From a checkpoint of a small transformer trained on Wikipedia: width 128, 2 heads of 64 (1 for keys and values).
Each number is 200 + 20 x the weight over its row's rms, rounded and kept within 0 to 999. Layers, rows and columns count from 0. The size before them is the row's rms in percent of the matrix's.

# layer 11 attention output (transposed), 128x128, rms 0.0579, rows 127, columns 0-127
089,201,186,170,210,200,219,197,202,235,225,221,164,176,227,205,204,212,226,177,171,211,213,233,191,200,200,173,233,190,194,196,182,215,206,193,220,173,208,179,210,217,235,191,189,213,188,206,211,214,238,198,184,179,190,175,219,211,210,202,164,195,197,191,202,237,201,200,201,149,192,198,168,196,184,206,196,171,200,171,193,180,217,220,205,224,201,233,237,207,157,211,226,218,229,162,237,197,172,192,179,188,203,192,214,195,164,209,215,185,203,214,173,181,157,216,203,205,209,219,162,219,225,201,212,196,195,175,173
# layer 11 MLP up, 512x128, rms 0.0913, rows 0-12, columns 0-127
098,186,201,192,201,217,219,184,188,183,181,211,229,180,197,176,188,185,226,220,178,209,200,182,232,207,184,210,199,226,197,207,183,196,210,158,201,207,163,192,179,178,207,237,185,191,199,190,198,216,209,212,221,182,163,181,200,189,163,219,208,244,201,215,233,200,193,196,190,203,179,205,216,197,196,225,232,204,166,202,169,201,191,229,185,198,202,170,238,205,239,168,203,209,200,207,145,216,209,257,202,173,187,212,186,190,158,175,189,194,207,185,213,217,211,188,164,214,215,174,159,192,208,227,217,186,196,200,219
091,176,209,199,166,210,210,198,200,195,224,210,210,204,207,230,218,192,203,185,209,173,228,182,203,199,253,214,227,207,198,206,145,171,223,179,194,190,220,198,221,197,209,232,198,208,212,188,190,212,174,214,231,174,188,179,197,185,159,236,191,215,196,213,217,241,184,213,210,188,185,212,230,208,205,198,198,188,169,210,209,195,201,211,224,182,212,189,221,156,207,174,204,177,186,193,198,205,199,212,186,189,194,211,190,204,204,215,169,194,158,229,169,224,226,161,175,189,218,255,166,199,171,230,213,190,223,207,196
089,205,207,207,176,200,204,177,202,196,178,247,199,226,203,181,198,207,209,199,219,218,170,187,190,201,185,181,193,188,185,185,189,170,188,242,170,228,217,195,168,201,194,234,201,206,213,209,196,160,187,229,210,199,232,197,149,200,197,184,212,200,180,205,181,167,188,229,208,185,188,224,203,221,233,205,208,239,174,200,204,199,228,212,217,192,201,193,205,190,223,225,210,161,192,175,169,198,193,208,213,199,196,222,196,237,186,223,170,199,236,160,216,209,213,182,187,181,181,192,205,198,201,174,143,209,217,204,248
105,184,207,218,182,204,174,204,207,209,180,234,203,218,227,196,251,201,206,196,212,197,202,168,220,191,182,228,198,211,150,220,210,191,212,195,214,220,204,212,194,209,181,211,233,219,179,153,222,207,174,219,207,191,189,172,179,183,171,209,200,190,164,173,210,175,190,218,193,206,219,217,200,211,210,192,208,222,218,192,221,191,174,162,214,186,204,220,189,174,171,190,228,212,200,132,180,205,243,222,199,182,203,223,198,209,239,203,214,207,196,215,211,233,163,176,170,210,213,178,209,198,194,176,203,200,211,173,218
106,228,211,241,218,211,199,208,188,176,224,192,209,201,207,163,224,197,165,196,178,204,178,169,166,193,208,199,194,246,173,211,182,192,199,202,207,186,214,177,151,183,192,205,206,199,194,210,213,165,181,207,218,194,189,213,191,188,202,184,196,220,219,228,234,238,211,201,206,221,213,204,164,220,207,227,163,197,191,185,204,193,236,233,242,212,189,193,229,186,215,180,212,161,196,179,179,200,216,250,218,191,229,175,187,186,194,190,182,231,219,216,181,188,208,184,205,237,196,201,178,189,211,200,183,199,167,188,223
091,184,208,213,191,192,211,187,229,183,225,210,223,207,205,183,212,195,202,248,216,214,188,179,208,200,182,219,187,190,165,196,194,202,146,215,203,227,221,181,178,194,176,206,237,213,207,171,202,159,204,221,206,151,194,189,207,246,219,184,191,186,162,181,211,193,198,187,204,183,247,223,234,194,224,197,229,215,190,172,213,210,209,205,214,203,184,179,186,192,177,204,218,231,207,201,180,244,196,228,176,189,188,179,205,202,185,190,197,178,197,180,212,168,201,176,166,215,233,196,155,197,219,191,198,206,207,210,228
093,200,215,179,182,191,180,218,211,194,201,220,214,239,185,189,199,200,206,213,173,183,228,160,215,193,170,180,196,163,212,207,183,189,191,200,172,201,203,172,177,211,216,216,249,186,241,160,179,181,206,213,198,203,217,173,232,197,199,192,185,209,177,214,181,191,205,200,178,172,195,214,203,216,221,184,205,197,212,206,227,162,168,216,212,192,217,187,197,203,198,202,237,201,132,197,164,219,182,205,240,194,191,199,174,223,184,182,190,204,184,216,207,190,191,206,226,210,214,187,198,233,220,199,193,204,203,231,258
102,189,182,216,200,195,176,186,205,223,210,208,196,227,214,164,222,181,209,186,179,198,199,215,205,213,215,183,198,190,199,208,202,185,203,211,165,224,168,190,189,225,176,219,228,208,162,163,182,169,190,170,239,223,204,200,163,197,175,212,220,235,202,212,250,189,181,201,213,184,199,200,214,225,215,172,210,211,219,188,190,181,197,228,202,201,186,194,162,198,211,229,202,194,160,186,199,239,218,213,226,180,248,196,189,195,200,261,214,194,190,200,184,209,224,155,212,203,213,187,214,231,199,207,204,202,178,217,185
099,195,206,200,189,212,231,194,235,209,197,168,197,222,173,216,183,159,193,194,168,206,204,193,203,174,243,210,221,212,176,201,205,185,152,201,211,225,206,202,170,198,185,205,201,187,177,192,234,193,217,205,216,180,207,214,218,184,205,198,232,193,180,209,193,218,199,185,205,183,196,206,149,216,206,207,174,197,203,205,231,207,180,191,171,175,155,201,163,169,216,195,196,198,200,199,218,225,213,187,208,206,234,191,185,194,231,212,224,207,223,199,207,259,180,192,202,200,198,223,212,246,191,191,227,242,155,221,211
106,187,185,215,205,201,183,216,169,215,178,191,207,203,216,156,206,200,235,216,183,235,206,196,197,163,218,202,229,294,174,217,191,179,195,175,222,205,184,191,197,214,191,184,206,208,178,189,191,231,229,162,210,174,198,206,184,211,231,228,224,205,213,185,238,215,193,190,215,202,210,199,198,218,224,197,180,203,177,198,211,199,178,212,169,193,207,189,184,169,214,192,190,178,195,200,202,201,202,226,179,182,186,207,185,193,194,200,195,226,230,196,223,210,210,202,189,207,185,221,211,218,178,188,202,216,134,183,229
101,195,210,224,199,191,167,245,201,168,175,210,161,196,215,188,229,176,169,218,222,227,200,188,186,177,201,185,250,216,188,191,185,216,197,225,199,200,202,183,179,222,184,174,222,167,181,215,174,162,164,199,236,194,206,162,192,191,216,211,190,203,196,196,199,192,246,216,183,173,183,172,203,176,203,183,171,218,205,216,215,211,207,197,226,199,186,215,181,198,216,175,186,206,209,256,179,198,215,187,233,212,207,184,200,168,213,212,196,235,216,165,208,198,205,215,164,200,193,195,203,183,208,206,219,228,206,216,223
098,181,224,213,204,168,187,214,246,157,243,196,206,199,211,178,166,200,210,230,202,174,180,182,193,205,176,221,206,212,186,223,168,188,174,211,182,198,201,219,223,250,210,213,219,174,212,166,204,220,190,204,181,204,214,184,188,201,225,220,210,202,170,200,191,204,205,226,204,215,209,198,231,183,203,199,209,226,202,206,227,189,145,204,169,190,185,175,220,191,200,207,235,228,186,199,197,207,191,157,200,199,219,217,186,179,206,203,194,215,175,236,228,164,185,211,198,177,257,191,208,202,222,200,176,215,202,197,189
105,197,182,191,177,201,204,194,193,180,205,200,205,217,211,231,199,156,210,177,168,183,235,183,208,207,169,195,233,242,166,185,190,206,206,201,202,223,208,198,170,192,193,194,275,203,191,163,224,190,199,241,200,177,185,214,204,161,199,212,190,205,196,185,229,200,159,224,172,192,190,210,219,232,197,206,219,225,185,213,198,179,181,190,197,223,177,230,194,197,218,186,250,184,189,216,209,202,206,198,224,231,180,198,193,201,206,244,188,201,197,190,242,215,177,194,206,214,219,223,203,206,207,191,175,195,218,175,210
# layer 11 MLP down (transposed), 512x128, rms 0.0772, rows 0-11, columns 0-127
100,186,205,219,183,222,195,209,199,198,205,200,178,182,236,205,191,213,197,203,190,218,215,188,232,190,198,249,253,190,201,204,197,185,192,229,195,185,226,185,169,192,186,186,193,229,174,170,185,208,219,180,225,172,185,196,210,230,205,211,221,180,201,167,140,190,211,189,194,215,220,172,199,179,219,198,214,182,200,187,241,232,174,187,223,217,218,207,154,204,198,228,227,211,202,172,189,238,211,212,190,221,191,198,202,162,217,191,203,178,172,200,225,167,175,227,189,158,205,216,189,209,220,185,206,187,203,206,197
092,167,216,237,254,178,213,213,231,189,188,191,216,227,185,169,204,228,176,210,200,191,159,197,164,230,167,206,196,191,182,186,199,206,211,232,160,203,194,220,176,206,192,222,206,191,187,208,191,203,192,197,170,190,180,209,204,212,197,211,150,182,215,187,209,205,233,174,196,204,197,209,201,201,192,199,183,197,214,183,193,226,221,164,212,202,193,199,196,189,198,220,200,226,213,187,190,201,215,186,198,228,228,199,184,209,193,203,176,280,219,200,180,175,197,186,204,193,218,206,193,192,266,183,190,199,203,225,214
093,183,190,191,191,214,198,194,168,215,236,176,176,187,208,218,207,223,204,215,195,206,196,170,206,222,228,210,235,256,193,187,207,216,150,190,241,177,206,173,188,175,194,190,224,192,189,199,205,238,207,182,219,186,217,193,205,219,225,175,212,200,205,237,197,196,176,195,191,213,214,208,179,207,163,199,210,216,206,202,198,220,163,218,226,184,163,181,216,211,183,152,176,240,253,214,226,203,208,181,216,174,224,199,216,185,211,197,210,179,197,214,179,194,216,198,187,201,180,189,198,189,186,195,226,187,188,161,177
105,171,190,227,217,202,231,218,201,222,197,242,203,215,194,193,204,195,189,193,151,196,207,189,201,206,192,211,173,206,200,178,204,187,193,215,167,205,193,192,180,194,196,224,219,197,190,211,226,203,228,183,205,203,204,208,226,206,218,173,165,221,187,134,198,205,209,191,211,202,185,194,189,205,221,193,185,194,213,236,191,206,210,211,227,223,197,197,223,193,222,250,179,203,216,202,204,195,171,217,156,212,162,186,185,182,194,191,170,233,183,224,193,230,194,171,213,195,168,223,212,168,241,185,225,154,231,178,204
107,169,219,185,178,205,203,222,203,209,181,221,206,190,211,189,186,241,206,209,181,204,194,196,213,198,218,193,214,192,183,190,165,200,189,196,193,240,198,185,220,186,242,228,162,184,211,215,189,204,234,175,195,209,201,210,199,216,219,174,176,213,175,226,167,220,183,177,199,202,214,224,238,194,195,173,221,184,201,207,213,200,212,188,227,219,184,209,198,206,215,216,193,175,164,218,210,161,194,216,208,181,145,184,226,196,170,160,221,197,188,196,165,199,220,211,180,203,196,231,198,181,160,193,240,200,217,248,212
093,215,176,186,254,183,195,186,178,197,221,199,183,181,201,201,193,238,195,169,184,187,204,217,195,244,197,233,214,194,234,210,242,214,234,186,183,201,182,214,197,199,216,221,177,213,202,215,207,196,195,178,203,218,205,207,189,159,193,179,196,189,233,205,206,183,195,200,224,210,179,201,186,205,181,190,194,164,199,239,181,167,212,162,184,192,171,185,197,276,192,191,216,200,217,228,221,221,203,156,197,203,172,226,218,201,227,213,216,217,215,210,216,182,183,212,196,197,196,197,207,173,209,216,202,196,173,193,167
081,229,203,184,215,187,207,206,189,192,203,206,203,164,232,215,193,233,202,189,206,218,196,210,194,233,233,168,182,229,201,182,180,215,211,164,232,187,194,218,200,191,199,199,168,178,160,196,201,217,210,183,223,202,192,250,230,209,207,213,181,212,213,221,161,200,196,177,210,220,215,244,205,218,154,232,210,196,208,231,199,179,194,238,189,222,169,208,208,192,201,199,191,201,241,185,222,204,202,175,189,182,164,216,185,194,188,225,212,180,198,182,175,217,198,155,192,203,196,181,172,220,193,209,215,211,160,182,177
103,224,194,191,162,192,220,193,225,205,216,201,173,236,182,220,203,199,230,214,222,207,172,185,195,206,210,242,204,222,168,197,163,197,155,211,230,219,202,214,226,171,194,180,232,201,195,240,208,218,243,198,207,199,218,196,240,218,217,192,203,186,184,203,199,203,201,193,209,170,228,209,189,192,224,207,201,188,213,167,229,211,169,191,239,202,212,232,198,209,204,189,188,190,205,188,172,199,174,181,168,202,209,198,185,196,198,167,214,209,160,197,181,203,179,167,217,217,193,176,156,198,191,155,203,194,231,187,193
097,215,201,207,218,166,176,211,187,202,206,227,230,211,225,186,190,218,178,167,182,191,224,172,239,201,200,201,195,177,203,194,197,181,194,186,221,190,188,188,217,199,184,156,173,238,196,173,195,224,249,182,209,210,206,205,169,231,200,235,168,211,231,197,224,209,206,227,182,245,210,181,198,195,191,219,203,210,242,208,174,183,163,223,200,222,177,169,196,228,211,202,175,209,221,197,160,213,161,212,188,224,197,198,210,202,180,213,180,177,185,232,204,200,172,195,214,194,215,206,210,183,191,220,189,209,222,200,230
109,192,192,212,253,174,185,214,210,183,226,178,195,217,208,182,209,234,224,196,246,215,218,220,204,237,162,205,209,172,206,202,199,216,184,219,177,228,200,187,185,201,187,183,193,232,182,192,187,178,175,242,208,234,238,193,225,192,208,195,213,205,210,227,191,206,180,231,194,209,194,187,206,200,204,161,197,204,222,215,177,190,223,137,202,222,178,205,210,188,208,195,192,189,211,203,197,201,191,167,203,196,192,217,184,220,165,188,229,193,215,230,178,181,178,223,206,213,187,192,201,193,165,204,189,178,211,226,149
096,179,169,179,173,183,189,194,222,206,189,233,225,197,163,193,192,220,218,182,183,189,192,184,173,184,204,218,185,203,195,206,199,174,188,157,195,188,222,208,217,193,182,203,183,200,208,195,217,215,206,195,192,207,213,189,200,229,223,222,179,172,195,233,197,216,190,208,160,202,228,225,201,185,203,191,201,238,208,200,195,184,173,186,175,178,226,190,239,191,201,225,204,183,235,205,253,199,172,206,196,201,229,216,185,196,223,217,205,206,270,197,221,232,200,195,202,192,215,218,194,208,207,219,206,194,143,153,217
091,183,165,199,229,208,200,173,192,200,170,207,166,193,208,178,202,217,201,204,221,190,245,185,204,215,238,161,199,190,190,191,212,231,240,204,212,220,182,185,190,165,181,226,154,181,173,221,206,204,201,179,232,169,185,216,185,212,170,179,195,187,226,229,188,192,191,205,181,230,193,209,196,226,212,210,198,142,231,178,186,207,210,233,178,194,229,225,199,206,207,168,230,208,226,187,240,180,209,211,178,197,200,219,237,205,189,206,220,189,179,212,199,215,194,195,203,187,187,202,211,202,169,222,171,202,208,210,198